Weights of a small transformer language model.
Architecture: no biases in attention or MLP, normalized queries and keys, some layers without attention, paired heads, an embedding shortcut, learned residual scales.
Training: a variant of Adam for these matrices, 170M tokens, 5179 steps.
Each number is 200 + 20 x the weight over its row's rms, rounded and kept within 0 to 999. Layers, rows and columns count from 0. The size before them is the row's rms in percent of the matrix's.

# layer 3 attention key, 384x192, rms 0.115, rows 351-355, columns 96-191
097,204,198,182,202,201,195,233,217,224,206,196,185,199,188,247,181,194,236,236,171,157,197,200,182,197,210,199,198,157,222,224,190,222,191,205,225,191,242,210,190,206,181,182,227,170,228,185,219,199,209,199,204,213,195,226,170,208,220,196,194,206,181,193,213,188,216,228,197,211,186,223,197,221,203,187,171,195,171,182,199,176,204,156,205,227,256,193,208,261,207,223,182,210,163,234,219
101,197,231,225,231,206,236,198,181,219,194,166,259,207,249,203,241,198,211,173,210,239,198,198,228,206,187,190,200,184,210,186,217,206,174,187,192,200,202,215,185,228,203,222,159,190,183,187,197,191,197,205,204,213,202,213,221,212,162,185,190,201,205,183,206,189,196,192,225,219,234,166,217,192,211,195,180,207,213,216,183,228,186,163,205,184,193,200,168,170,182,211,228,207,234,199,191
088,205,222,191,203,199,230,171,218,218,225,210,230,225,249,205,227,190,151,173,206,234,201,220,181,164,207,205,219,200,203,203,206,224,181,211,187,202,198,204,195,194,218,187,217,205,203,199,232,198,192,211,208,172,189,201,233,217,211,239,214,220,192,176,151,171,239,172,210,206,206,200,187,187,192,186,223,189,231,223,195,215,196,184,200,183,221,201,263,157,165,226,194,217,211,211,170
092,176,210,161,190,230,200,213,193,203,247,205,172,214,207,227,212,197,229,204,175,170,208,222,183,215,210,210,215,222,216,193,207,208,221,194,175,216,170,213,190,212,178,198,176,207,198,217,228,201,228,207,209,195,182,207,201,172,209,217,184,176,203,243,224,190,137,195,189,200,189,217,172,182,209,179,218,219,204,223,227,208,186,201,190,194,178,202,189,211,198,182,173,177,154,225,215
088,209,208,182,180,212,203,193,208,190,207,191,221,177,164,199,198,211,195,225,232,160,202,177,219,220,224,183,206,203,205,188,185,250,239,207,201,207,172,209,197,206,194,192,218,202,223,199,209,157,196,205,178,201,194,220,249,192,176,169,191,178,187,159,182,197,189,217,200,216,187,222,197,225,204,207,180,170,192,169,244,203,198,201,180,227,199,175,207,220,191,175,142,198,226,213,169
# layer 3 attention value, 384x192, rms 0.103, rows 320-351, columns 96-191
091,216,209,178,186,164,177,199,147,212,195,191,184,195,197,152,190,188,190,183,213,227,225,209,169,218,207,217,193,201,228,190,196,193,164,197,185,214,191,203,227,193,168,184,179,228,187,205,213,183,165,190,219,230,219,169,243,208,202,195,196,179,213,205,213,202,196,200,192,189,229,163,178,200,189,167,226,207,202,194,155,180,167,207,205,178,224,194,199,199,190,204,178,220,188,172,221
101,209,204,203,175,205,183,184,192,224,204,202,192,140,202,209,226,196,213,153,156,219,188,248,176,206,183,207,210,193,195,204,182,192,225,187,196,179,187,205,190,194,203,203,189,199,171,193,222,217,185,179,209,228,191,186,229,219,253,178,195,190,202,217,224,159,193,207,195,197,187,205,194,209,212,195,199,240,187,188,192,183,193,178,193,179,213,201,178,196,167,210,167,211,202,210,228
116,202,237,209,192,209,202,201,219,201,199,171,172,184,223,228,205,230,204,186,156,206,210,215,225,171,205,189,203,185,199,216,229,209,217,208,217,171,187,209,199,169,198,178,212,187,174,224,192,224,220,189,213,183,191,184,196,185,198,180,204,198,172,182,183,175,203,209,200,183,177,254,180,195,198,207,243,259,188,205,216,224,208,207,211,193,183,199,138,196,177,187,170,181,193,176,174
093,184,192,209,223,229,201,206,221,201,215,201,205,205,196,177,197,186,184,215,211,199,182,201,209,177,213,171,200,199,176,205,232,193,210,214,206,197,200,219,206,181,190,215,257,192,204,193,201,197,236,202,215,200,175,233,209,199,194,182,197,223,184,190,160,203,200,206,199,205,246,229,218,190,201,205,170,188,185,216,199,201,213,192,191,192,185,195,208,202,211,197,202,181,220,231,177
118,197,246,218,162,225,188,198,177,215,205,196,215,179,181,189,243,206,185,189,159,231,194,215,193,201,204,214,210,195,193,185,192,177,187,187,186,197,182,200,194,199,199,198,211,202,204,192,235,196,162,201,197,228,204,179,243,220,218,183,173,167,223,244,226,201,200,190,167,198,212,172,201,175,187,179,219,227,193,189,174,169,185,182,196,171,209,216,180,189,180,204,150,229,212,186,219
097,207,205,199,172,198,203,167,192,201,202,185,188,152,193,237,236,211,205,175,163,206,205,237,175,204,185,194,186,191,228,203,180,200,228,181,212,204,210,202,190,221,191,224,175,213,196,206,220,223,188,195,213,230,203,192,218,201,237,192,206,179,188,198,203,151,210,214,231,174,128,203,217,215,233,182,226,250,222,175,231,205,190,178,217,192,215,203,178,197,196,209,199,214,204,184,196
098,222,198,195,206,215,213,188,156,213,217,199,225,190,186,209,225,187,163,179,251,195,185,221,195,222,192,194,204,186,193,189,171,206,199,207,213,221,212,197,184,225,172,225,187,214,221,190,208,199,180,194,199,206,238,227,205,197,225,202,191,173,224,208,240,218,200,217,204,200,186,174,211,196,180,182,216,172,205,189,182,180,180,146,222,210,217,205,237,192,200,198,207,225,199,208,216
114,231,200,180,197,174,193,205,162,210,218,196,220,211,201,147,153,187,190,225,228,224,220,189,179,226,228,194,192,222,196,180,207,166,174,203,159,233,198,210,236,193,173,218,209,217,212,193,207,180,174,185,198,224,215,226,224,199,179,202,199,212,207,215,174,208,197,176,178,173,221,194,188,207,181,187,194,162,204,184,144,182,178,211,225,172,177,213,210,185,152,212,166,204,197,204,218
150,218,155,170,223,229,199,175,215,201,220,199,200,169,180,222,212,180,172,167,224,187,188,210,213,187,184,162,180,205,190,209,202,224,223,210,232,181,206,193,177,199,198,204,200,190,208,180,224,234,226,204,202,196,224,241,167,157,213,202,211,215,192,169,192,212,211,226,243,183,166,229,225,213,216,210,190,187,195,213,241,204,204,179,218,213,191,183,196,222,222,202,230,196,194,249,160
128,189,190,197,210,164,202,193,190,208,197,206,204,162,215,229,174,206,240,221,245,171,208,210,170,212,196,212,185,223,238,202,193,185,211,191,190,223,214,201,200,233,207,221,189,214,195,209,185,191,219,194,211,218,195,185,199,197,183,217,213,187,191,182,207,178,203,213,232,201,171,195,172,217,213,199,190,168,242,189,215,205,189,225,222,209,225,202,226,194,235,210,248,209,181,193,215
121,154,236,198,206,189,189,215,218,190,164,199,155,207,209,230,215,210,248,205,154,186,208,206,221,186,210,205,193,202,223,228,199,199,229,186,204,202,192,207,196,183,217,179,223,184,166,221,199,211,213,207,228,186,153,147,192,211,202,197,200,205,177,184,215,164,193,208,193,215,198,215,180,172,219,196,215,235,210,209,212,201,205,208,190,202,207,192,191,206,226,196,227,191,192,168,198
121,202,202,204,179,231,193,208,208,198,201,200,211,223,199,164,213,196,152,179,165,216,193,179,231,195,206,203,234,196,158,188,213,192,180,208,205,176,190,196,214,169,177,174,213,195,204,196,229,187,204,204,182,189,211,186,209,202,184,184,183,197,209,220,176,238,190,196,174,212,249,213,195,180,181,204,184,220,155,216,182,186,189,203,180,162,174,193,187,211,189,194,147,197,225,201,168
155,194,208,189,225,196,219,207,187,183,230,201,186,217,167,208,171,194,251,244,188,212,200,207,166,215,206,195,164,187,217,207,197,199,203,182,169,211,194,190,211,192,197,233,198,210,207,197,204,210,182,177,215,196,120,228,192,208,216,209,205,234,182,202,154,181,198,170,211,175,178,200,231,237,201,200,181,193,199,195,191,198,209,172,196,223,207,220,210,201,198,201,224,195,198,230,245
123,214,207,191,195,220,187,192,177,209,229,197,195,189,168,170,211,162,163,182,232,219,176,214,189,197,190,206,210,194,171,188,212,182,197,213,183,171,202,182,219,176,159,218,219,203,214,186,233,180,188,183,214,199,219,191,250,195,219,184,189,196,229,228,213,230,160,187,180,215,222,166,203,196,179,190,176,201,162,202,171,168,190,183,172,180,204,212,220,195,189,197,182,223,215,224,224
129,201,203,192,153,218,208,176,226,191,205,190,194,211,213,231,194,193,233,222,127,198,214,187,228,187,197,202,175,194,195,206,225,193,196,211,183,172,186,186,192,182,243,210,221,191,203,213,200,207,213,207,204,173,156,201,205,168,190,208,219,204,182,163,155,199,205,190,226,184,185,228,206,202,201,207,194,228,175,230,236,231,198,227,196,179,197,216,174,206,235,186,203,180,170,167,182
135,146,235,199,193,188,190,228,213,192,187,200,156,176,183,199,215,195,211,182,181,200,198,226,224,194,224,208,205,222,223,222,197,183,216,189,209,187,205,214,206,189,223,197,234,187,185,199,223,211,219,209,219,226,166,143,210,218,196,197,185,186,184,217,218,198,197,192,157,219,233,193,173,169,220,218,218,234,197,217,185,177,197,189,189,181,201,200,183,204,208,193,173,195,219,207,194
098,230,198,211,165,166,204,194,173,202,212,190,207,182,214,200,194,199,171,170,221,206,218,207,199,234,185,209,230,217,198,181,192,189,179,193,191,195,206,203,219,194,191,195,167,200,197,214,210,186,194,189,185,219,252,163,215,192,195,200,196,176,217,244,250,202,190,181,196,186,187,184,148,225,169,200,216,217,197,169,174,185,179,212,196,205,201,204,171,189,157,200,166,233,204,203,218
110,215,207,191,202,214,199,185,183,202,227,209,196,158,157,187,210,168,186,162,185,207,194,205,190,234,187,206,194,221,188,189,189,177,190,194,179,182,202,187,212,198,189,216,216,204,226,183,250,181,187,195,208,240,185,177,217,198,210,207,190,191,220,242,205,214,202,170,197,183,211,165,206,205,221,211,176,199,173,196,186,161,193,180,190,195,197,205,186,202,187,216,171,218,215,257,218
111,204,206,183,156,235,174,184,168,227,186,201,230,187,207,152,218,189,189,226,223,212,209,180,194,211,215,220,194,179,195,187,198,180,177,202,163,243,191,206,189,223,205,210,199,235,228,205,202,188,159,199,158,193,209,243,224,221,205,205,186,186,219,191,197,199,201,225,190,194,238,174,204,195,162,157,200,184,214,194,165,196,183,188,227,160,206,212,212,192,159,202,166,221,188,175,206
091,195,178,207,222,226,199,218,216,196,169,198,208,253,205,180,211,206,173,196,234,180,190,185,234,164,201,184,200,189,189,199,222,214,204,219,218,201,189,202,194,192,190,185,215,193,200,194,180,203,215,220,195,147,245,226,176,178,193,192,205,231,203,151,185,221,185,229,206,228,204,214,201,169,194,203,191,183,218,229,222,231,208,211,185,200,190,193,208,203,225,195,239,185,214,180,167
091,221,162,194,204,196,221,193,192,210,216,209,235,193,189,208,215,193,181,183,224,199,192,215,181,232,183,188,194,203,207,194,159,199,167,194,220,206,210,197,205,244,196,219,166,234,203,198,190,189,199,192,196,229,227,231,179,194,216,203,202,176,216,211,244,235,214,204,217,185,197,160,218,222,186,196,207,165,202,180,204,193,184,169,227,225,219,197,216,204,200,196,221,223,201,219,204
112,225,206,186,181,216,175,180,174,200,224,186,217,150,164,205,228,194,171,166,186,211,199,219,170,221,190,191,194,216,203,190,189,186,199,207,216,168,190,187,202,190,167,199,196,188,190,193,244,196,189,192,203,232,248,181,224,180,223,181,193,196,211,228,223,189,188,208,223,157,177,207,211,197,187,215,191,230,183,180,179,187,184,187,203,178,207,211,156,210,184,226,182,220,202,214,194
107,162,221,223,202,201,208,234,228,199,179,207,199,230,213,188,185,214,211,227,216,204,199,181,225,179,217,213,226,175,191,206,220,191,195,211,179,226,202,212,199,207,211,206,237,205,199,204,174,194,208,217,178,166,169,209,213,237,172,211,180,179,204,185,184,231,202,200,148,257,248,184,194,164,202,194,204,188,209,211,197,208,222,201,182,195,198,194,248,193,217,179,185,172,222,179,208
098,191,231,186,218,237,203,206,214,207,203,199,198,232,190,193,192,180,189,196,191,208,174,202,217,176,206,176,189,185,180,208,225,227,201,209,192,178,189,192,204,179,205,189,235,190,205,187,205,214,197,211,205,189,187,219,220,185,195,192,204,210,201,183,143,235,191,212,179,207,247,192,219,153,223,199,189,200,188,225,220,198,208,184,186,179,187,206,193,196,209,187,190,180,190,221,195
124,176,210,216,195,159,198,228,219,193,166,202,205,246,231,172,176,211,228,238,207,199,219,176,214,186,231,216,211,188,203,212,210,197,206,189,187,233,204,217,220,204,203,190,204,205,190,223,162,190,191,198,185,177,170,214,188,225,174,215,209,206,189,172,206,186,194,197,171,223,224,213,180,201,193,178,213,194,213,207,183,222,206,220,193,201,190,204,228,175,181,185,198,181,198,162,214
108,189,237,226,162,160,218,201,187,196,170,191,196,191,225,230,204,224,224,201,175,199,216,206,187,208,192,243,222,189,225,199,167,196,211,180,197,226,213,208,179,213,214,195,173,224,197,220,185,188,184,195,206,200,195,159,206,211,204,208,203,167,209,230,244,180,193,188,206,203,151,186,179,220,184,176,240,220,221,194,203,197,206,215,204,227,207,211,200,185,204,195,205,225,195,145,220
112,208,172,180,217,154,160,198,189,204,190,203,209,201,191,187,189,180,248,233,212,190,210,188,161,221,195,204,177,220,212,195,192,172,203,188,156,219,195,180,205,215,194,199,195,179,200,206,198,188,161,200,189,215,212,195,190,203,198,206,228,216,221,186,217,181,202,196,206,182,216,184,181,228,195,190,177,163,241,172,150,205,183,235,210,189,223,205,239,210,214,229,233,207,183,187,228
110,174,222,195,189,226,167,200,205,204,189,185,164,165,218,199,208,217,207,178,201,190,210,202,243,189,215,174,185,177,196,205,208,224,176,217,201,194,205,211,187,210,211,191,209,198,189,220,179,225,205,223,200,178,190,221,184,183,193,200,193,176,188,150,184,201,227,244,177,203,233,222,196,172,205,189,240,225,197,217,218,229,204,177,217,177,203,204,181,212,181,182,188,170,185,198,165
107,171,190,208,233,224,201,223,221,188,214,216,176,197,173,185,203,182,187,200,189,206,167,217,210,177,205,181,205,204,174,218,215,192,228,203,211,196,195,217,201,187,200,208,232,184,196,185,220,211,219,205,208,213,170,181,202,214,190,198,187,228,196,220,190,194,204,184,181,210,256,205,216,184,241,209,188,205,199,206,200,181,226,167,181,198,186,185,182,190,210,202,168,184,240,264,194
130,175,192,196,226,205,185,213,209,207,182,207,189,194,217,152,201,201,161,176,255,187,191,182,236,187,205,198,227,198,183,196,224,198,182,220,198,217,218,207,205,209,195,191,230,203,214,195,197,191,213,228,186,198,223,195,203,208,167,196,188,174,209,197,194,235,206,213,158,237,263,185,176,159,206,201,189,172,210,218,187,197,198,208,212,178,191,182,228,189,203,202,167,176,217,209,170
098,208,200,190,209,193,182,199,218,210,213,215,204,200,187,183,178,196,205,228,191,201,200,165,198,203,215,195,194,216,168,211,241,164,202,209,183,166,199,181,214,190,201,202,235,190,225,196,210,172,218,201,190,204,194,199,193,188,157,214,214,214,188,186,130,211,209,188,204,183,221,227,221,187,209,216,152,194,174,222,196,191,197,242,188,185,162,195,177,205,217,216,183,182,177,213,178
108,236,202,206,189,219,188,192,160,218,214,200,235,169,191,155,212,193,155,183,234,209,191,196,182,213,193,209,203,199,169,166,197,198,171,221,183,198,203,194,203,209,160,219,199,212,227,185,225,190,178,213,190,210,267,219,212,181,204,170,190,191,242,223,201,234,194,206,209,182,194,181,202,198,176,176,184,168,186,193,173,189,173,185,216,168,195,212,221,205,181,206,175,223,204,202,191
# layer 3 attention output (transposed), 384x192, rms 0.106, rows 320-351, columns 96-191
094,150,211,218,191,185,158,198,196,177,173,217,190,253,186,186,199,187,228,197,223,210,183,180,191,194,212,197,180,204,183,206,226,163,188,202,220,209,183,192,214,176,194,177,210,206,212,225,204,163,229,215,192,201,203,178,206,204,180,188,170,217,238,216,195,193,173,215,218,200,204,150,208,171,207,231,209,198,176,200,190,201,205,197,155,223,186,205,189,186,214,191,172,191,178,194,183
103,211,232,225,204,203,215,216,208,200,199,215,153,271,196,186,206,175,200,194,182,238,232,174,190,200,227,222,204,190,175,177,190,201,196,216,215,234,218,181,208,173,192,205,186,182,198,223,217,219,193,240,206,210,213,164,213,210,173,213,187,183,198,217,198,168,187,191,193,204,181,199,223,207,214,183,203,179,161,198,199,201,231,191,177,229,209,205,210,220,228,206,194,225,207,175,247
122,199,205,179,197,220,199,179,196,205,184,198,193,230,209,243,195,177,226,200,206,229,216,192,176,212,204,180,207,175,203,234,187,212,175,226,207,173,198,216,197,163,153,204,211,197,183,207,215,231,165,177,171,198,220,217,203,195,206,212,198,194,190,192,192,192,220,217,195,197,249,233,202,223,213,172,197,207,177,203,205,228,172,206,203,163,176,211,212,201,223,207,204,190,222,195,191
095,200,186,188,206,201,215,191,211,209,224,209,232,183,205,203,205,179,196,218,231,206,198,228,170,203,198,161,215,196,231,196,199,203,207,233,179,190,210,185,216,217,201,195,205,219,199,166,165,198,161,172,210,177,216,194,212,195,219,189,226,192,198,164,214,194,213,213,219,189,188,212,159,213,178,170,197,185,189,189,210,189,202,184,243,168,172,204,199,211,191,216,234,188,214,177,201
119,191,221,238,195,220,190,201,177,186,221,202,178,263,199,211,197,193,201,188,182,250,200,161,189,206,200,220,210,177,157,191,236,202,215,217,217,217,195,170,221,141,207,191,227,207,201,222,189,211,215,205,200,201,196,184,197,181,176,199,209,167,221,219,201,176,185,222,214,194,195,165,233,224,213,183,191,217,169,211,205,189,231,197,181,227,189,203,187,229,191,218,168,205,187,219,231
096,213,213,211,201,228,207,221,212,192,179,206,165,234,185,215,183,201,195,202,202,197,210,199,191,192,210,229,205,186,186,191,231,218,201,226,205,216,201,195,187,178,192,182,186,170,188,255,226,217,220,210,205,215,199,185,214,199,170,187,191,178,211,223,214,194,186,197,196,205,187,193,228,200,206,188,238,186,187,189,215,200,199,211,185,235,226,211,202,217,224,190,177,241,189,222,223
098,181,200,198,207,217,217,189,190,195,213,184,180,176,166,180,207,194,150,189,178,164,171,182,196,175,194,207,202,203,159,165,239,190,226,210,219,214,202,163,180,195,238,205,207,179,202,215,192,192,247,204,221,200,160,200,204,172,200,187,207,177,239,228,206,217,188,178,211,195,162,190,215,200,200,206,206,202,204,181,216,220,212,204,195,239,226,174,182,219,185,188,158,230,164,225,225
119,178,172,206,159,182,180,200,217,201,188,219,211,217,194,214,186,221,216,217,235,242,194,177,185,223,199,197,171,215,201,202,226,166,193,158,228,230,210,181,210,202,215,184,220,238,214,201,174,160,238,226,196,193,195,225,201,193,215,165,212,233,190,193,203,190,174,222,260,190,169,158,202,187,207,241,194,207,181,186,202,196,201,208,189,205,170,198,178,198,193,170,186,193,176,197,168
148,247,207,169,201,222,246,191,225,221,201,189,211,154,172,189,202,185,171,188,232,153,222,204,168,200,203,185,229,207,226,170,202,235,198,228,177,194,218,203,170,223,205,207,199,192,212,216,204,206,201,198,210,201,189,207,204,201,197,197,207,185,204,182,192,233,207,177,206,191,185,234,170,207,192,193,225,169,222,164,225,220,203,206,239,199,217,180,205,212,189,203,206,232,241,205,184
126,185,171,207,200,166,184,229,211,189,168,201,183,183,179,179,188,213,188,214,196,158,189,217,236,159,198,224,166,224,210,199,184,176,192,172,194,214,185,216,175,251,190,192,140,167,200,220,219,179,208,219,212,224,198,205,188,231,215,191,176,215,214,225,210,197,192,178,188,227,186,177,213,166,209,224,232,191,217,198,185,211,195,219,199,209,212,225,220,203,240,173,200,202,165,213,194
123,185,218,203,223,174,174,201,183,200,191,218,184,234,226,203,195,186,238,194,191,182,202,221,199,197,215,195,194,200,222,234,167,187,191,205,179,172,201,216,200,195,170,201,187,173,193,196,220,218,147,172,210,210,231,168,194,227,195,243,198,198,197,212,208,187,224,199,143,214,252,218,198,205,196,167,204,200,189,240,184,191,195,204,187,172,200,214,228,207,237,216,227,181,211,187,216
117,215,208,197,192,223,200,187,176,205,231,199,213,226,212,213,210,197,219,189,221,250,206,179,170,223,191,170,232,186,190,209,206,218,205,220,203,187,192,192,233,166,194,203,239,246,204,172,164,202,202,178,177,179,205,209,190,181,198,203,212,189,199,168,183,196,201,232,234,179,214,187,178,217,197,208,172,198,185,202,207,207,210,187,206,181,174,189,184,188,144,233,198,175,229,201,194
155,186,180,197,179,177,201,209,210,197,191,224,196,196,227,227,196,210,208,232,181,226,195,198,218,233,219,207,169,209,240,217,218,178,215,194,188,237,235,190,219,200,234,184,209,197,195,195,201,200,185,208,206,215,188,199,224,204,160,188,248,214,154,193,245,172,213,190,183,196,186,231,218,218,199,178,208,204,205,206,207,140,205,204,169,212,196,201,224,206,211,183,220,218,183,198,208
125,183,196,223,179,201,216,193,188,173,240,227,189,208,170,187,228,171,193,215,207,228,211,172,151,175,211,187,217,216,187,168,214,184,201,222,202,231,207,174,202,192,217,185,205,207,203,183,189,197,188,219,197,188,187,177,198,197,192,196,200,170,228,199,198,177,195,213,229,198,184,177,185,222,201,170,187,208,171,197,226,188,224,196,210,205,188,193,189,206,182,210,191,186,190,188,226
126,232,197,186,202,218,213,189,219,203,202,218,194,194,234,230,187,163,190,183,206,246,196,189,216,228,200,188,223,200,221,232,166,196,176,199,179,180,211,244,199,185,166,210,182,212,202,203,206,238,156,190,160,218,213,203,169,202,187,197,224,212,171,176,201,184,207,221,171,210,253,230,189,194,198,201,199,209,211,209,210,177,186,215,199,152,177,232,227,192,207,201,227,186,238,213,199
136,189,215,208,231,180,158,214,176,194,200,200,188,257,218,209,203,177,233,182,184,188,213,221,185,201,219,218,206,167,213,214,198,189,208,215,187,189,190,176,225,187,170,193,193,206,219,193,192,190,160,188,208,213,233,159,200,212,180,227,205,173,212,217,198,150,218,203,181,200,231,191,197,213,209,166,219,197,174,222,182,210,230,203,200,196,156,212,230,231,209,225,214,187,217,207,220
097,208,197,205,182,207,173,190,195,184,185,193,177,242,178,217,196,216,209,207,201,221,222,172,179,182,208,214,186,189,171,200,239,188,187,184,234,228,184,186,202,177,182,191,207,210,202,226,222,181,239,227,180,205,189,227,179,198,208,209,167,208,226,220,176,199,188,199,234,196,189,174,230,199,227,231,197,218,188,191,192,237,190,222,186,227,189,200,187,201,183,197,153,202,190,215,177
111,230,195,209,187,204,201,218,197,197,214,205,190,239,181,210,199,180,190,198,199,229,235,188,162,213,224,229,214,184,206,168,233,202,213,202,209,244,226,157,213,186,238,192,221,218,216,221,179,191,220,238,200,215,178,192,203,204,161,183,212,182,191,200,191,171,191,199,223,176,174,184,221,215,205,194,219,199,178,179,207,183,237,189,190,236,185,193,202,238,172,208,175,226,215,212,221
110,183,197,227,187,222,209,181,202,214,214,206,184,222,189,172,195,203,196,178,202,223,165,154,210,204,178,194,193,209,138,203,216,178,198,190,219,204,180,200,211,178,210,208,190,210,191,220,179,189,237,205,207,192,204,200,192,175,203,168,215,210,211,199,193,198,165,217,237,216,184,163,200,177,197,237,165,186,204,193,222,187,222,203,192,209,199,203,177,185,217,196,186,208,174,206,215
094,196,203,193,193,199,218,188,201,216,212,205,234,146,190,187,215,206,216,189,211,169,181,192,187,193,181,150,211,231,200,207,167,205,198,208,188,156,183,223,171,215,202,200,205,181,187,167,202,217,178,153,204,172,211,203,191,208,235,207,201,195,198,174,196,235,213,202,197,205,221,206,150,204,187,193,177,201,202,208,214,201,180,204,215,164,210,196,179,173,187,219,230,174,210,179,181
094,202,196,188,201,229,210,198,208,200,184,170,191,184,174,173,193,202,146,173,210,163,194,212,225,180,194,214,200,187,175,174,241,209,201,194,224,217,201,186,199,212,217,201,202,198,208,233,210,174,259,224,209,207,163,213,211,175,183,175,193,194,231,211,210,215,193,176,199,201,169,204,224,179,197,243,224,190,221,169,196,221,192,185,194,243,224,182,189,207,188,187,164,239,187,222,190
117,238,212,223,174,210,210,211,186,183,209,210,174,239,171,213,196,170,204,193,237,229,248,168,149,174,215,202,228,196,196,153,243,210,215,216,213,224,220,187,193,169,187,178,215,191,222,234,221,213,217,224,215,209,202,196,194,210,189,200,195,178,220,206,193,204,181,206,230,194,163,179,189,230,223,195,235,199,170,176,218,201,223,215,197,221,189,210,191,218,185,208,165,240,208,210,202
116,157,187,194,214,190,185,199,180,196,218,184,219,176,234,180,202,212,194,198,156,203,159,220,255,197,183,203,181,190,180,230,174,186,201,191,198,175,172,201,221,217,202,216,173,225,179,162,163,200,177,178,201,188,203,180,203,180,207,197,210,192,202,193,201,174,206,204,184,211,233,190,198,179,194,179,155,202,213,234,195,193,203,182,221,177,193,205,205,165,199,202,224,157,179,194,216
100,186,207,195,206,212,213,194,202,216,223,211,227,180,204,197,224,165,181,188,193,219,200,196,189,230,199,179,225,201,221,198,167,194,214,222,186,179,213,191,197,192,209,206,225,210,207,172,169,232,148,176,188,191,206,180,205,191,193,198,218,187,191,180,205,193,207,215,193,199,233,207,169,204,180,166,190,196,187,206,205,174,217,164,213,169,182,191,199,203,185,230,229,193,225,180,204
133,157,190,196,209,172,166,185,210,201,191,207,210,205,243,200,198,249,232,219,186,213,161,216,225,216,188,190,160,205,192,259,186,173,182,176,215,188,174,220,217,202,183,204,188,216,184,175,204,180,194,171,196,180,225,204,208,184,227,198,209,241,189,207,215,195,202,199,186,209,226,201,202,187,193,202,166,215,221,237,193,190,178,211,199,179,189,204,198,173,226,184,224,151,188,181,186
105,168,192,213,219,197,173,203,189,184,172,196,171,226,210,215,176,227,201,224,165,189,174,187,229,184,195,226,181,199,164,226,204,198,176,192,220,205,175,207,201,192,190,205,183,176,177,229,227,199,223,213,186,209,192,209,191,207,198,213,183,202,209,235,204,194,201,201,175,206,215,183,252,191,209,220,193,233,204,224,181,210,180,217,168,227,228,211,203,197,219,178,167,189,164,222,226
122,210,200,230,179,144,187,210,211,187,199,243,193,201,205,176,190,215,221,202,224,193,204,196,214,190,207,219,160,252,214,184,198,160,205,151,207,218,219,231,191,214,206,190,174,189,217,205,217,174,214,233,236,219,232,192,194,231,199,191,199,242,201,208,214,215,175,186,191,226,166,169,187,171,213,220,217,193,214,213,202,179,204,237,180,207,212,206,201,202,224,175,211,200,179,181,190
116,194,213,159,220,214,206,180,186,221,201,181,191,204,198,193,202,156,204,155,205,182,194,195,212,195,189,184,193,163,170,209,175,189,185,227,206,138,199,191,176,186,163,214,180,197,207,210,199,197,170,179,187,213,219,187,210,206,201,198,201,191,220,205,189,196,204,197,185,206,240,225,170,184,203,179,198,162,186,191,214,227,203,195,224,186,181,202,223,189,231,209,199,207,206,198,190
109,218,214,213,215,197,201,211,208,211,237,210,226,200,209,203,221,186,206,219,204,222,218,231,150,220,226,216,211,178,233,186,205,224,223,229,171,195,207,163,219,195,227,203,227,227,211,175,161,210,159,194,216,195,214,179,219,194,191,213,219,170,176,179,197,178,204,202,220,181,188,217,189,217,187,166,198,201,182,206,196,189,219,170,223,190,183,190,204,211,177,227,227,196,220,189,214
137,188,195,183,213,202,193,203,194,219,224,186,238,182,188,174,208,196,198,183,206,167,190,224,201,189,180,187,200,190,181,193,179,195,207,203,210,164,177,174,189,220,203,209,194,228,204,174,152,160,203,181,203,189,209,200,194,198,233,189,186,189,230,186,174,204,199,201,232,196,204,173,168,173,198,211,185,169,197,197,198,236,218,179,247,187,183,187,183,194,173,214,213,179,203,191,183
100,234,169,197,182,186,204,200,211,201,216,222,234,188,212,209,180,194,223,216,241,236,237,214,184,223,202,183,227,205,247,199,183,200,195,170,197,204,211,239,218,219,179,187,207,247,216,176,173,205,179,212,185,204,209,217,187,214,190,179,212,218,176,167,180,191,202,227,218,190,206,185,168,202,202,186,193,204,203,191,229,180,201,197,235,167,160,209,202,203,185,210,216,175,227,182,174
109,192,191,203,178,220,221,197,198,199,223,208,202,197,161,190,201,193,178,196,230,211,192,161,180,183,177,185,209,214,158,162,221,207,201,205,232,210,206,170,183,191,219,187,206,212,205,222,183,193,242,219,205,192,179,213,199,195,211,173,203,189,245,194,195,216,171,210,255,194,160,162,186,196,206,223,193,190,193,168,223,210,221,204,206,233,214,193,173,200,176,195,171,212,172,208,204
# layer 3 attention query, 384x192, rms 0.116, rows 352-355, columns 96-191
087,224,208,184,188,207,157,210,207,197,224,194,221,183,208,212,146,213,180,208,194,235,206,222,138,201,206,196,189,191,223,213,217,200,174,211,206,209,176,235,215,183,166,187,168,226,193,187,207,237,232,219,194,178,189,173,184,206,206,208,203,172,192,185,193,219,179,176,154,172,199,202,198,189,203,210,188,195,163,174,230,209,220,161,214,165,220,192,209,209,197,216,170,192,185,202,213
092,187,180,176,170,179,183,171,200,219,202,211,181,174,179,232,145,157,243,223,223,192,204,179,231,223,186,181,162,217,185,177,223,195,185,150,233,192,183,206,193,199,196,169,199,182,217,190,192,211,199,170,208,207,213,214,199,203,191,217,211,167,213,212,188,196,180,227,210,202,207,204,213,174,191,237,221,207,217,229,196,192,212,196,193,187,183,216,185,203,225,201,198,178,203,222,205
098,204,242,192,209,184,189,216,168,215,164,180,187,193,243,195,198,224,196,225,203,192,204,192,218,206,169,190,221,177,195,214,207,199,257,226,207,195,174,171,188,190,185,182,217,212,226,207,204,198,224,158,175,228,201,222,171,180,191,183,190,181,212,205,185,182,197,196,241,214,211,194,202,206,223,205,154,170,216,187,178,196,197,202,193,216,213,179,240,207,212,226,220,199,207,179,207
085,202,209,194,202,209,193,231,205,255,200,167,200,201,209,183,205,204,213,173,183,184,203,189,199,174,241,221,223,182,185,174,190,196,207,175,231,241,164,206,221,205,202,209,193,191,204,237,211,179,220,208,161,222,203,198,216,235,184,188,189,183,173,238,196,170,206,226,216,231,200,187,245,212,189,186,190,179,224,199,248,232,195,201,204,192,191,203,190,191,183,217,202,208,171,188,179